Part of a small language model's weights: 8 layers, capped logits.
Each number is 500 + 25 x the weight over its row's rms, rounded and kept within 0 to 999. Layers, rows and columns count from 0. Numbers have three digits each. The size before them is the row's rms in percent of the matrix's.

# v: layer 5 attention value, 192x192, rms 0.105, rows 177-191, columns 0-191
# o: layer 5 attention output (transposed), 192x192, rms 0.109, rows 177-191, columns 0-191
# up: layer 5 MLP up, 768x192, rms 0.122, rows 0-20, columns 0-191
# down: layer 5 MLP down (transposed), 768x192, rms 0.111, rows 0-20, columns 0-191
v177 102:521514497478478463486503440507483508472498526515471475505472484472461505542458495515485466468465500465506482484521518486505505507493499486515488529526520497520487488484471485524487494489511478485530517477452509509455540489518503507468502506442531484516488500467490511493520517500494443570507447485493500483487527488491530495479482491534569502507465487512510507469531470499477523526531509504551520489500482506562417491477475515501519493477475532501530507487477488532520495520502485534524491508503519501474529468481487535489486514485503500494448495519496465577519490534504437492
o177 099:507530502512467483503480501491527476476494545495475502551537508509481514488480521493477458501509474489510526535513502429511483480467498490513478515485498510460517512484481581520505531479496521527512465483522476479483472517505507535480510505484452550472499517471470534489499486507519503525507515461491465502542512535461526510476553440504550502527460543526460511521502482491517522583525486510447477506462478522496470508519482538503484517509488513475502468545522496537495494469538522509500492480515538500481501492499468512497503507490498490527464546517539480517502504493526495489
v178 096:499490486520441478515509457516505488520520495517511507527459453448511463514523495440503503510496510503499494480496494496499546496511519479524498474442496496458497483519521466477471498476500491491443509504497506512504475515517530473506511510538477504484468479522536483523504506469503490490490466501462516454473528508481529473578522495527457496523498509485471470444518509482486465473500484543509463493462509484509503472514492518480466525495509479534552499536445518504502553506489517520509532487485484457530446447488466495487513469502532518510500488561482518483508486503497482539
o178 099:496444522503516531472499511461497516511470517537531522491492450538499518522509483459530462502458473486515516520492495515528476505493481514488497516564475494497464505479482515482529510467542473480470522507505499478491501494475493479462490457482512477477471515526532471457486496479528548516515501503521500495501484490466543519500474491501488470491553501536466500571506490466521526524502515487539517535528531492493521518518502467515504521488495475494483452544439523474502493497481457482508510526501507462484506492493506517520499510549518552510516529513522541521513451515518467568
v179 094:519466502467454534530505452472492510482503497515484480522479495493476508546522460473459505495514549548453532524514478504512471538520528461517462477496513533476472524471508456473526508521461489458472510513460498520527512530492491461492500537549512500472474539474489479519452514497500533553496452477508472465478528480495486477503496509502545457512504535491492507456501501511508510520518515471481528479467485484517479486510521549523473464523510521501535509528497492490525538500525465525512516480488514511532486504464487482525533513518525503470505493529473493523525507520503434527
o179 092:475527547484505483512498461532516492484480512495526492518473456510510509497518483521535505476523452499506495540508487450522445507455486472538481496515459573476456494524513531511535536481498483488495516502449484517489497536519521515500533527500532540499516502526507500448486490476535506499465515481498523502513505473499514484492499501498501499512505499520518518533497518419495487535539513516466489485479537489486491529450510522523473455500528458479488481491472502509525456489540492485467569507507548528482481486490467527514500521502566512501491486493529539479485506468505520511
v180 100:521483474496548517479501489500446528486515466507517510521526535506479488499468500474498500479521523516489478464501486472529454475489494540489505544474511433437496522473542506463488475496544470488525480523515519494490525524538504486503546482442506503505535469499494514512523465503500490497472486512496523483484510499472529506516460504492493517483498500504506482481444485473504511562474521507492492500604543573514502527519550483456537517503487507492533481471484524476512466499540510486499510510528482480503507498521484506510511522502473491535542477484508493515499489517468538497
o180 094:498548501473478509505506518570468485480520501543481528459486464513480478500503500519479516519515468427514503459493506504459510466501532483530514500517558499529517547487512470550490464514530474509481475501519524470510531505510477509512480470527523502471474463506485478532501575538504452499509488539507503495553518504516495505541510499486494510527491491498486474453519483502482503477489507474516487507519451503494502522525520517495506501455493473562503503538493553525480467511524479504541517482477484464503512487520458487491473545513491485526450515516515475510486505515461501467
v181 105:533475499474512512507447501513442506487472500532469494467496504505460515434517487528515525516510482509504551512495466568495456493491577493492494564514492493518513494501497527531515518497492494530528498511457524476475493517503481567459498503495483512483531489476500470483531534503497480520487510528512517519502492492514514524462498504499540490510487486525433500524530493514489548518490472493469486489449434511503455493474457497510467467525505512468483516506505518466493499522474520491507501501450497527508523507527530509482478485484475478505501490461514494505484488477491423497
o181 091:486485477515487456491503440522540481480502526488508494513523509495485487495538494529497493452546542497513522468501468501497510476475518531509485517512551508472523535455498529504484491510487536503519490461447486470468488470527480505493516488468512504524506526490497518555514482497463508504533532499478495508516553491524493519515511471499493540490502544511498490468483463491504509508511461517461532454477456502558526488528509505522501502498490499472499524444519516540548536463465497538512509462524455514532482539458492461503489493504464476490451477544490497465471467486496471485
v182 105:517518487497473480518513499483521486469572473498483496475470441505535502514496493510541523505469511510493476487505512508490546515495489476508504497474518542508466492489484484441514512467501498539466469518481504519544526517478496448470527483464598494507490502516518497563485455503514507511478478487508424497526488507482485481451506505497524517513498503499473469488543483483488502465528515475528480493522530476501420499487541503482493517481469522468500476495508485517498517514488524492437500523484507511476520473465467494527501473452531534508479506502490497519513468492515493485
o182 105:496516498504526535517499528470540479490486516534492558531496519485475512492461535476521483498512481552541499476479504485469482553502464498482508547492517449502511474565467501476514471485500529504502480490503525522493514564490481543512485492506519512532512513509520540519532483540482512547482525487484493466514459528480501458441495429509521479538498527515469499519462515496501508494451513521490485490470470497489499536471474514500494510484533496479488470524528470456460470474474523473482476514501503508462505499487483528504501479532492488483531497481526448530475527530484505517
v183 099:462463511500554464488449491499527464485512473493503534485535523503507460480511460487514507527503486487477527493520437533479518459514473469452509501477506503464496447516528504509501502458503489544480491499530537502492494512520500534501506506478483473487500458508469454474511480487512515479498526554505512455493462492486486525496516471553418488482482470510493494524482490486521525513506484504434473511492458499452505522484504488463472487493482497484490519548475483513464470515474529486499486509510489519511469508524530543521464510512524494553513501469497499467490505524537539474
o183 097:528483508518518511500507509521488485506520495516466527455486473502500493469532501488512502481492530499455500444497471514462503458486527517487489521516547473527500494497501468516489468507491512503529505473494497468493510480528461481479503476524482506465494494508499492511554458524451525483503505528533504519454540465501527505499487457513449489508512526510512421481491489512515518475465492499540528528546469500510538476553482503526525544477490472527508540488509504486504564473491527544531464507486446476510541560478510505527511536522508487481471507521526487514501492523486469448
v184 091:534517513464541477483519490487454532467511511522488518518522529482488505501496501455502505504493497518498470508485454551504530497531514475482504471502520507449487497507468545485491514509521514509512489489446496534518555526510492471527559497453513491513492495493504476522484531501500537501477508505500437489506476496503461506484521463491508453549487486507488433476535467524483527517482484524487477482529493537529452520513478489456541481459494531482519492536502507489491457496495466527497460529520497505533476484505509506547479507462489482489509492482496463558493545498450457513
o184 092:490534543473495478501522501580524453451506491512513483495547495519500481489506530491499500481544495445505525481485493481507487487469504490487475523493512484473487474490522500506516518518533506546527494514490503469486523554516454537503502476507463508494476510500499490507562480507510483519481495511500576521554548493498528462509531471498492452545509505538510490510516494477454580490466500485492502508466473518487492512522496530510514500494541471477517517512549499525508499479513470516508506450506471473514521500501465490517472548490510495519490476523573493493510526511471513508
v185 092:487542535491499511499489556528490521516551457507481514451469480526546515488501515530544522531518479496483505494473522479504445517492552494515498509521489494562501514531521434471504480493490477516508500475532479478520481525462522497465457507518543505506517512482488489490508472474502508508489519490541501565518471494519447501490503509517496531504536497483468489509495532521500440439482507477502479515480538531503500449525536523534478523480485482516458493477498527526498514492478529494501544518457507517506506470491477477500498483474544505478468505524519544483471475475531497512
o185 089:508467477505514511508510526436497503487489493537475534525467507473513501501458489493500513527490504531495484517494522522489498525531446538492521512467461480513506495564480477448477469517513526465495521525479530525514504475474526500521492506472526490558504517490522507539484491509503496505521506484492472460494472500540444490468455466514525525484549502465510517523491520515536481473489495511507481446516532494531544485447506449487466472492496525472476474466476467494495495470437511483496501504478512545494490463503516458490499465497459520489520492476435461482493494494500512515
v186 096:547452506457491476504466469480439543481522536497483480505496478532447482518481468526527527493524532518499473479542456529520458488500526500479517544464526486473494491504516500447498485509506489524535476524447526534493516509517497531467526485488471481489491473485496476454514473480482526500497485489482496454477507465521501545494441492490512506520504495516465475520499468522489500543500502552466504503500498550524466484515560505468530451496469507501544498514490520504561500504495484510505493520519522520498488508487490483501513507476496518486538463514467494539492513514485461535
o186 097:473545529429497492475508466560546467467493490538494520512515460494518476516573485521495504492522482444513542494499506473472459486458532473525493510529555498499477541505493520546480504543530487526510470490473508487459513534514486535529514521546542544487531499506488492529502505515488501502512514494495517495523521493559495491512529497508525497511495524487509490463493492466494508474502477475513486499518504522513540526494498521516490493471501478517478479501481531534494468480533521495493545482524481510463485487546464471497476537529493472529437501541521475502478496490472507509
v187 110:500499512519528492492502518494480498493484520501500528509505555485468514484465502434491482464505473500480495498425458480506542470509504475518480492504531473494488486489482531521499495515500494472481510431501513527520507538527471512512509512478470502486484454473509501489504500480521414485485448477506530498501494494483589538523479486518553476524486493491559488467544486487514548489494491521506496514511472521523430494521461489494545490498512505500501493507496517507511463498490463539501522514528480486483524471495488498523465519513497479533487499498509510537493504515461443535
o187 101:518505493498471478470505478496503466474517502518494504504537511521488496530496485491466527515499455477483530515513469465521510448482524490518448557498480529452499498477496540545488567481500496487501466539521496451525508476506481520458494462501474511473477489440488489490484524519540474515475498502501524540550528521473573518497525460502524471516511469507465502522533501499507535538529511510466531515473471505514495477542494501515481505517490495498518518564497496534510523497499497553517501423507504492512543503481493508511512538476509516522472517550507507503510503482506488520
v188 094:531488497510525480475438544528528476486496500514502543518509478430496490447552493461532507524514495502510505510515476559495523484461502497516488523512471491471505481533498528502455485474502511509470468488545511491527500511515520488517503512515482522460519473479485489548544517475516490469508495536500533508471495497477548505543522509535469489476488509504476500453526495488493483471500507505491470492486497484513497499487484469490433571511492473490496502513458514521481520522528504518488550527468503502539509464522525529495471520516499522538501513506513585479458468475495501517
o188 096:504440461544483492497502507478492502512491540535496538496513456506477496522510477470525485475494523482514511455502500519500513477498501530489472550520508470506514507418464505494472481468521512490507489468523526471506479445505470474483515445480474477493480476503540484503484471515487490490524502509532504516503548495484558537540468468505460485489519520502458472518489461523513512509499499507528552511500449494510525480539500442528499519474487487522502511496462502494530535491478512528511487495499467454529519500448500488510515520506489519479528532546496506511492453516532440486
v189 095:491486475506479508520487448457486574530455502485499494491496493509451493479507497479455493487468523524507481525535488505521492513517481520503490440520522522492493509508507496499480515516531514483485523530439510483448502484498513468495488547544519490526477494499493513523491501529475498567534433504515500454475520485491492515501509509523493490528455518505505542456499513493518478510514499462500528490458469469546494470488462522526495468497535532476539504533506509463495546508512503524510485469507491489497499512504502482458493509518519480467459523521526466508505565533515566509
o189 096:487519562492521517520464496533517526508491524461525461484492483537500517497531515503503471485514464474503514526488495458527461486471521491511505442491470549464502483487542505485513539490449483490510521469502505504491484519506528492504510533474501499501484524541466511430487500471550525508472481474510496486481469478485494500515517508510506523514488514555497548502494482448520508539513506499458493505493556469467490523473495493501518497496526442496547511489480497514498480522508475495472489504474528451491494509502475550539486507475588502501497511480512549478530470525521490470
v190 093:494515528490566508523525546493519484460479477512506483482495565533517489504486518485507491491516481506433502468517513457493536496510499493514482495497515501479482526487485474524513498511472487462506507491520480510478509484490460496489540529481491513495449506487444529501500487522486512472482517489523517522487459508503505462468490487550531507507483482466516470500469511470508518469492473489456516494524465529463533504505429507499533556535495506505481478540515510506490408490533492545511514477509487534537507520530541505516439471511507503501523480459512474532488508498452497497
o190 098:514533515546480464474493494557467507490525523525488477484523489507511479488505524468483483501486495473474514499522475489499523468507452527502448508475475515495481501496520480507485543547495507500499528553495479474521517516539473514474545468504486460456464484493497483517525501532506450520516481512528518511526519501509510486490534504479452488527548454500495484517573504520510512518495495529461496490484478475498527519520474531527542499480495447543519504498512531491506516530466517503521502450501500503553540544490492500483465527474532521469508508508475550502481514445501553475
v191 100:471515502493502527529517551504481452485445500496478492486499518525515502497509512511479462514499490516500593479510458521503488509514533493506501523510479518514469480492523524520519494501438498514523497472495514475502512491518475477510493512526504524482520526475481482482448506489505453539500512513544558529500473504523509490462531466511500479495505512511487483496485548504535512464521511436442511500473483517463469483506444503515484481519507510505500474473510497512499445524490480499523493482433502530503486517544521550519458496529530488524503514473467514500489443478526441507
o191 096:518489499530462472533494474512497502501527520531482479517482488473465500535481475514508483487492510510499497488514450534515505476463459562523475501469479550511493493500512506486497537519474521485527535487437496498500486457548485468456549473520526486524508511518518492525522460498470506512495506508498505512512539484489517520461498500506456547518516498479517456510530506526553484495518497510457539463438460454542509464499510497512510508503486442482478525479518509490529552467522510506524515494517511534518509538473499509488516512444486503476470474531512496463497505453527505471
up0 096:510503520481475497555499489522429486474492504505493500513510514514506485503517526488526453515479501497510506533493490493465514504431509465526467443556501534515503495495481478522476487498494513500559510501500479507469521513518490507561465542569515508500484524511450516480511498504524527477514534517501504506512512521498480487448565465508517516476464481464485531481556517511500487462527523499494452494515476502475502493544462493521529540552508495519477508495524496492509531509482501526482503524498497467500513508510495507502486523560485478557543510503512550510515475480474528483
down0 097:503468541537498535527506528504544520515510524457532487495511521508517496506545516477491516511539488533514514521529527540512486534508527510490480500486484480532514526515466483524482517462478501434502513492473541476530505522464508536500490493547518497511505501465557509511482528521549471517480507435480510496519455501515485472510549555491479475528510505498489552470516500520485514490465477509511523478515485481491468468503504483480521506496505484550548535501561513482512510525515479494529468504495557519508501520468519476478512544498541468507462523508512520476496471527492451515
up1 087:493463479505475501545517497499513477504488502534488536479479485530502520464528523521501502478560485522483480512455510523495498520456519466508512512491519502521491446511482490515504495512456538505524508449498537479469502480506487552483491481505501516509517514518530488488520512467512459514431478478463525538485495436512559532514506467514490500540478494584503501507463511485504540496496508483495481499524492488462468490519517519511471477503515544496517518495471459550499524469512509523457534514458483495466529491499479527530511525522520505496474490491496496537565522510516471468
down1 086:533489513473480465493514511480536478476544454517517470524502480514510481556495484489507531476490555462497486493511533527456501514529494532508546528498456505521508510484529503521541542530501499534498497520506477492451500506462508512498476494480525461520477495548516510466497533501497509530507537465494510466512483526514537535512522508523536526508563529451468489542518466521486476485496499516527489465467480490462489501501494488471537551517494482497487497452501543457501507487495479479496544509525507495546500507507520447485476485475520478474518493521532504518503472458492561504
up2 088:502416465526529491493483518509494494504514536527515510531466488500504520492554535503515453500527496442482519480467502522499539485508506489463482499510537447545471481517475481531526494507463532484502464505508489492511498543507518527487518472509490505496492513519525524504504537462489484523466510512509503504511506447542563512531502496513507501532500477489513518493525468549485535475539519515532491495510465529483469534492532445525496535515478508504489492480502497517482497515499494484444565518484469495495446485492492496485498496534512490477555475479485467498510499485488569536
down2 084:493504500508492482493527495517472446468515535537476527547493486557519510524509506499494516456495517496479461485552524521502513476529509507514523488498490539529485429529520530510491491482506513521521500493494467473522484506460494516534487435500496472464530516494531512446478498453451538513459517489504498474464443533505548556522485509475500498479535470515526493488528487556475527477521511551499511489507502506478496534501478498508514518509522533550467506484527535504510506512503464529526494512483518503511454527485479518518484502504522480499511464500466489486486561493522477500
up3 095:511512504488527492566486499479470502479498480544538496486494479495503493498525511519497473510502459492498502506444484506502535487501477534509497490524519494493515510502470490538486529544500478519505509461473505523487515527508529477491485524483475500536478502500510468475487526518516501526469486510478533499498545416482508461519476462501501470525534487514501491456507507499456489484537530557479514516533531524525522499539501471480484469474524505473560464500430464538514494486538466523496538497481507508503478452471506505508493508493469509490549490499564538482496516540467475456
down3 088:523539517491523514533504512524491494533510560560489583521494465489466510518525504511521539513512488513460515484495502511488502505516526501485506529508529512528474483517421517510506521489484518473485492487528542476499516511505463475490479471540534524484446481532510477534522480525561530513506494518531523549532538529440517484524513492539484474474468524506548500501517462533534507492492481551457513490509477473520482526495465494462491465516511476514478521495518531517482497480509513474490502538500515537484495498483504483501556492526480492512505497485491531539477489495510502518
up4 105:524451522509460528487499572507503489513486489515517503520493524484469512482512552482494477503482507522489482495450461504478501482496470487476512510557512484531492535547491539537536515511519501491511481520514512493570493533504490530478487491553492517547497526521515455501460487491522478510431521537490518515479479483500482522492487468480509486509485543500497475536474497497471524504535488504465476491516515491486480509533511455464457511452493485498478505501511478459533495468499504541516506537406491502484510506475493469495492507502510488525509508473528527497550528485466474487
down4 106:477509468499535501515479518495483464490535513444504501463506463495501486519512502511527468466537492490511530478518516455531504516512520501478513447463468509497505470498466523525484549456552515545542491506472487477477480491529503542544513458530454502501517534482506485508504526481490526473485509471487526504512490525533528515506510506471493488527533525476521466553476507512501499508529524514425442498521507487499523517518536526482491506485501509473531478518491522462508470477485527497534506527567506475509487508494522546473525481527514555511482475517474470498493546506521529491
up5 106:515521498487482514523466493469516463494482459506512510493505539512441469482545473476530478501495517499470509524489529449487479544464502483479493518479474468497516504518477484511508493525492495467508521487504492503480492471476484488516492511506471540496473503501497450516558523452511498483529530483490498493474484470514524531499525471505505503502495532547523529475540517500487526544535497459464499516505462436525493493561488492487515467494501499508474495506523486487545494473438500464493500536476455529508444502522493488521479445503495538493455505470518494447553465521469491496
down5 104:477514496513504487530470513476472507492474480486474495462491478529502516486513498533518487551531494511486482507513494496485527511549531525466464531501502515454477490507489485483496517507507482509503512499472500483458499545535512508498487504496551472459504477504482492513495509521480498466528498533467487519508504486544432507505442500476546513480540498507441557503500458516522493486463575504464466467534519489499498518493461514505512505492510483493493510471524485461487523491483519539524516548516475518505493470488524510498511553468454557500494568508487489518560533492526482495
up6 099:484488458482528470496532488494455519492525504497525542556488559480475487465556530495513505464505534512495475544475487507476525497432503479522462505465552547506466498546479465481532519490500509505508500506460495494532472523514492486485492490499515536475492525510506483520526493483484485482469478497486474493537510502512552489502540498515485535488532469548495498493524504456445476477543490484507534488484473526522506506506490526526485485556506515478471489487472495477498483492479466485487504523452471500507516511475506552474489529526511495486493501508515533465581512489483496507
down6 095:555529453500495481480522451497510500512480527515491508485484496519474450477508535492557515551470553494531493530497458464473492495502484502486516509475518479504492513514494478534497447517527519458532472495482483528543520483519482469522514491546481473546527518488511508489523483495527476470482517472503527490488492498510552497421518497489480477475503504538509526501522515524473477516546472513510520500504497511490487494456520526485541457516495504515409482501461501481517488462476493532512477515466528489509482554513493554495487498518521521513522508511488513529488524501529482482
up7 109:487506520486431463474518536497439505455510506484486490490526538493508501518489509493513435474543542511491452520506510520487510457482500478494491525531520510515523482503485535524536505509522479439509525456497462497523522471514514467501475478532502474496466463521488501487500515486525524496442504538469487482533504524508480506479473485477495538452498530542460518499523505472508524444511490512500513524495508546492493464502488439475524511477502481520453512513512485500473538489467504504505500503518498553521481514505500501498533513533500513546535479459482517492526487543457515478
down7 108:535507535524531522499458484509508488472500491493537523507511503478496540488524493549490523524454491517457526506498503504498491494534473477511508525521523472516532521444511508534502465508509499485518548492512544478485482459472483503528514457501497465464478511461519514481474463496507520509464528546500494504522466516468468538524476481486497522518521519493464473488497459515457468542491475465458507516505498515548509524503483502487511501514498505487537536526492474493483528492497544486504477493524485446470487488459478470517510455474577520490454445511489504524499500484471550532
up8 112:502460499479546512533515543502458507477515504501563475521522532524501480469505506505460516528489456501492456509501454514496469470487493478561517494511475555531484529509512502480520536509510499486483507483482516481525515485517479499498524561508477493501458534487511482471511526474515480490507498497489485520538558505504505516539523536448492520488539496493535542473541473505501472498511518522464492521504491507518518524495465485491513469536489511501524463476475516462491489492454490483472526517498469510515515470508542508526508499543449521484523441505538556501546530473519524511
down8 106:506525506524500506530515501488510476514511540506506519503532470522542534523489533521507544518540510497497493513501511511470457525530518476487511521530505566500569498543477452514509436510483486515463524494529488490463469530534496467507490544481510524537493499440488529502501524493483486498491501531499481544498512535504482556479491452493529465500475482480532497477500477469521473483508519523502474526520479537490486494473530476520510488530520500539496502501515512513474490521492470523524498541529445485538461498497489534550489550508496503472532517526537475553491480486519521480
up9 098:495454503500454471512452525506509497475489471472494477499504498483470504501526520506494479520511520476525479471519454488449520493441501491544496544512503485504510521520491555549520562469474484531571531501489508452494494478498522476538462491498452504535490527474493502537468476493496481495494472502472531496498496484553499506497491489502489519564500487517491506458489522523495531474486503490524480525473498499493519528545466480498500503478529512501490501505503496498485476471541466482505535521514442496440499527480501500522473499542510477519477483520529558542532499506528534485
down9 095:467483487485474507495512524470519556518486544460510474504488501494448523459469500463514489530513485542462489475512513475502529502492492496487486494502506519442511527528458498498500529495494482443480496473516540504508534481490482481510488473516474485443478477509477549467495523546526492517515498503504506466507526516503492493513451491491452507554459531453529509473466502480464506507488509520516531467495524533503457455478523501482506475530465474545502528499532556551521500497499457495471532508505493520490525513517533465501523536481530491544496490508525488475479482467475474488
up10 105:490511499483534507521486517518524520513492482491518503527537463484512479460578511472484517501528506461517447498495520490495510472518470498548520487510494522445452482525490533480470538500499497541459491511514471496515487510499482496528501496492457498521436503514490487504484519490535486488479457462508516508558511450530467505535487516446468505514553480529452559519514482493480495520493503505512490526518487469473463480510523479501481516490519489496514501501435503468525488476509505517536531505452512454490477510513502474480537523530464512488499484522505533452512465500486528524
down10 103:495486554511501524503499544492479475473490518494525486496527500561477458501517450487502486496497527478520494489465531473492504502497506506494488484518530520539499484472495504434508501514522467470519475442478482470528521513517516525490511512477557530536556489449514472497510528516501471491479521490501509511479472509468533491477523493482521520454471428471511480511510495511534481508486529463487467498505475500510516501436530505499451513474471474491486484480527487441506460495467486510483515504508501508489522508506533441486501500501498484526509505510476514453521527451561485464
up11 103:485525456506471551519503496487497481447452498486541479486526479519477483504515465483460491492517510494495492485500538546470560558508434487509495570470537508494467483515511470483493495522469499512476554454543494505499559488519512475503466488482454508514502479516531485485478501519496467525492530476533507476530481485506525538503512511489475509490501503471495511476498550486510488492510496544539480502495474457506499500491514481525505545509504502488506446459495494482507501491513530513483522502450448494476486468501508464443535478512494469502516497501521552491506479498530490476
down11 102:543516512535464541531507484494505501461470521508496493529495520504526488485513503489479544478499520543516499454543514513544468447478557483491554514489482517456470501518510537513490480490504533493474464504526537510492542509507478493471495482532484495524493521486487513469503468499518522520480483495511479512515519509472520495473552469455481467508525517458493480483492512509494521530544498519498505486474546499481452496429494504512535527513440481508526474505477509527528542488529485518489489524505489510453470486531475494496543534500482504531518522518488534495489501467452550465
up12 087:504509453522482541533466522516453493507518464531552510469548507477501491526472536499482456465481471436490497562519519503504528495510473499532521491477536528522508527468510501525487509527475492553528580456525520479494486519478500497474501502487514538499524528495511469484513472515492480494463525484502503473464511516488474559492469490467503478517521491505521486552529510478521523508498500524511471520524512480483516528460505525476492499463486492481520484453490507479494544500511486490485514497494486459489474498483490507497537473533491477474482469491515555479468525516490523442
down12 089:524475506511524498478513492537500465481497522485464524493493516487492511535490472515473498515533519519466492473477522531453495490514499544491492473528533519510510527490473496518513508485496509498484503533524482459490449489512450487538549512446508514540469553467481513500480536536463541473523465505489534485484505499474454512471497497521458489499474514456480506489507517489500481512544462505471508507519530532522487530509525495463443498481510537526482499495487497486524565518474479454490511513497430534556530499511516531473537471547509515519463517501489482471515513515495507468
up13 107:479508509478483492516527512486459498531484490491476440455506502528518450539503543491510436524514492482524473553505484477496506527460507483503500511523503527507488493501473523526559552545513492491527470472509466480529503472509476492538501550479477542496441484488486442478523536454525464488501523489508506506527521454530523484487518512513467471499529491500505539504494472518466493503500492518494436538512492517496501507492482495493500513471493478479473517481439496469542512504467482494473486515462504491465522476536485493525497486515513543475512505437485494503500499493468477474
down13 111:523495478540470483511508491455457526532486530485462544464499513506526509458496528471557483496486460489517479477550480483530485513449485491528495530502511528540454471498493506510496547522516550502477522470469475495507529474480449482548515492515504490477466538453492467452516500506488496484484512512480491520518502498504499461487457505493529495502521461545456524469568477492519459522508505495498489484500514485511517506510514469449521493493486488467487548518501531514490547497506518550525477508466531525475509506531499503479507489484481527476490476513519477459495521473533505472
up14 108:512502448486474471500523540491500487494477493500497507509488528499469492494499470484512514502549512490512463497482481532478515546475483529479486511475526507546500472499472510481478478515455549503512533525479488479492515492480524483548520493502522511528451490487528464541492504470498467558472524496510501493514489491476498473498553478473479522505517506507527513502519526507510469424513522538527489516465523499475521465497492475518509470532495513477533504496497460504480536488468498502518476540429492492454476513502543454470506492542459495461474506487523515519466468534475521429
down14 094:485526497476491492507475489483510505523486503482476532500490491536507511517555435500519524512520532502523481533471445495490522502509535492504516500479497503506539480483522495464428494515528550536497468502554456511499467471480510502477540519535514563494543481426498498461485543481494491509487474446483497488532527505498505481541492529539503465537500512487497500501484503517566492557510533477483492491481546512517510485558519518536495487484510502491491506531493429476496494501487512506542499505479472509495521519508487488500485507538458525488505484497533486524508493506502528509
up15 124:497442521500473547511511546483459506474490494510527487506535498504465491443504505464496462459492473487498496502489480481506510508479488489502515507502531504497430475506493494527508518489496525474547535544500537486476535527557501504497453525498472520487489445498510486462491495479481497489466478496508526537510475481484495509539481476488483519526512546509505473489505482461491540458511497548545504507483483493521516467515492478512505523462495488505531457488497493496493496459498462510476508523460427525481499524461526499502499502518490511538534406462501501529523521485507484506
down15 126:507550469489461492483556493511521469478505483486476547510520493492456507487519503528462534504508515491472490509513493523568483506499536485483488535477534481519499501516489515509471511481508513444517513479498509522493502512510410494508510498537484490481510524525530509506508501483480514491493510503499484472448512481481486524515506511532498461504471511503530534481487435497492483535497499440510466533503515515465534459480497572498469533520523497490515556499510455517471487498493517522446496537511522511500484507514517528509466432520482454529505500512524469522489474518502543484
up16 102:501480501481478516499487485489481508486494511541545531525526492495519489495515536435486486526491514477506484473513486569471486467517473485513495494470515482495481487501487478513449556491466495538524486498531545475524533533505569491513515460486497491489467521512516457475467541505498493557456502497503505483552453481512523514489511507468482472471540513497484521524541496531458474471504511479529484508525538498469500485553451480527505528523489515478533496506458470437492487478489502478463507504472499486530492503496505467474500515516456536530527511509500525484528494500466520490
down16 100:506485500501481510512504479465499514529476513445544556505522419487500519525471506489518502474513525516478528525507493453475477503509514505523508533478479513514550520496554467529485482522471495527516521477500532548484490534489473533495529492513543463510520510472560488476498471464530486533525512522540548486498477528495504509504513508454556512499526487494488503490487498530493475529490497545473477493463529512490538493465493467490509511462511488494496509481466526511491502479530527514506542497497482459539444499477489525502530522478525467481459544488515504480475501534480520540
up17 106:520498514513492521522479513489483526436490484504481508514482522470515481454510511489518449532473497501502496546524486477441497528505480514460483520532516516495480498495509529545487494485519491499513506514515493424491525489497490494520456466524483531500445463486510508453514523493479499503430464513509521488515552486496534508518497465451446567518508515472502523508546474498477513473554535510480482498506429475523464485485452486503513493475501512468497511483507490481495501516479450496466501531500486498468502449468491516482488475508483506499491447494485506500487506531493517525
down17 103:510537508491485501494512439520484480502463505502495541503548524480476545516474537479487535513492517514478499512524531523480523474485457552505483476492475523465530494493494483488521487532522474497463487523521519488518467487489491500477515529526518485484486532469539523462506476511493523491487526534533516457524526520492421507521460539505528495515484523466442520461468489485512492521517488520480532500520468507521530541472524493506479491514519527525527574508527503522478488467567518503511476490537491496511474502462534501538554519519515461493485483534511502512499496479471507488
up18 094:505478503470498480487519504514476485507530517484458485520492489476499490498481452502507462494512499497533509466455488541467484493441534447450475530497481536471487494507484537491504477498501493540509542468490493486432503502497516520533527499524528541530429486514479522467548488482525536484516515534510548468496488508496509472511490501510532505531468504511500528497530529500497482470500496508520447507545529515491440478545529500491506515468498506498488500522442489515498494527463477496527527517524506508499503496490527475520537497499437503487514482538480477505529488492527573509
down18 094:462505496508452506501506522536515517514533428491547496529505514469518582490491464468508534551514487541493507539495547525482519491474523498455505519505518554514489512546501520487495463508488507507504481522483496499515518466520509526487496491475537511504517449464479508476487492506477533506486509514503520479501475484548482501510501515531509461512458453469487523469465494515483519493499515508527471505502482518481482540492542497501490478489527415493510487532497518505534481508494458533533508489434478455504500499512519488534527542483504505464534491532504511490510475466479492496
up19 114:509507511514458500498458516475429480513501500497494498492485485451497517523534471522507422431478489488492495465497470486475522532448498494532487489524521516545492513487482545527527516460508513492534496507518487500475500480488480501505469509511520543559481460482492475450503534470501477526493525542524542506514532462516543513482475472498512516505517545515511512510466490474517463479495504520499511513479515494454500479506481456501512477494502529493493514503504496507516498512482507530534513530416514517511500500473505460507490481514509519546502448483485488552532474528501526468
down19 113:492508508498500443528455514488476494536441528470492494501554500475475506546542458509528460514510456509425484494484475520455464484508481469486500474471476461476476488491478499520523435522514520538493476535499474515471539509491522497537566495493483485532469521494499498500513517477523516512511536523501479505481520495491531530508473485500474532515479517470514515515530499445505536509490567501517508520536496508528466520482502496488520537464468487504499500498515488474514519525531480530502501545493509495524454494448483479472460521516529517509481530513512502484493476506506507525
up20 091:557497506519476547478510502475513534470545428487514494470559515492505486474472517485517474538470499471504508525497501492507491484516544490522456487513500517521487477512501541497519504514487520470540548505552506452468505501552528488508479479561447495548491427493487504542494493443494519506487478494514493480501515518506549462482491468491467518526477543511510516490481497489497499508514514515471496526524486508546472515507499485546532491497511500490464491526532498460503476489523475484525526509494501486487456485496517464442509498473493497490509523477478509536506483525477463518
down20 092:521516527514523506501516478477498524513551481504514474478500509501493498472515448493489511484485529536495538489460534504507496480471518489516474481509511508523508517463500500491533534560478447487548526519529511533513485504511522513509485505540506488509495453539476524497495523537482483469517499492499475493502472527497522475457478524487471474470527497481484508472455483525529478554457502504506480530496493507508494498484493515531556499533557447511464479497501526493532494496517488474453547492550500549536510507543471496521501530490536517499516518512478467540546572527492473521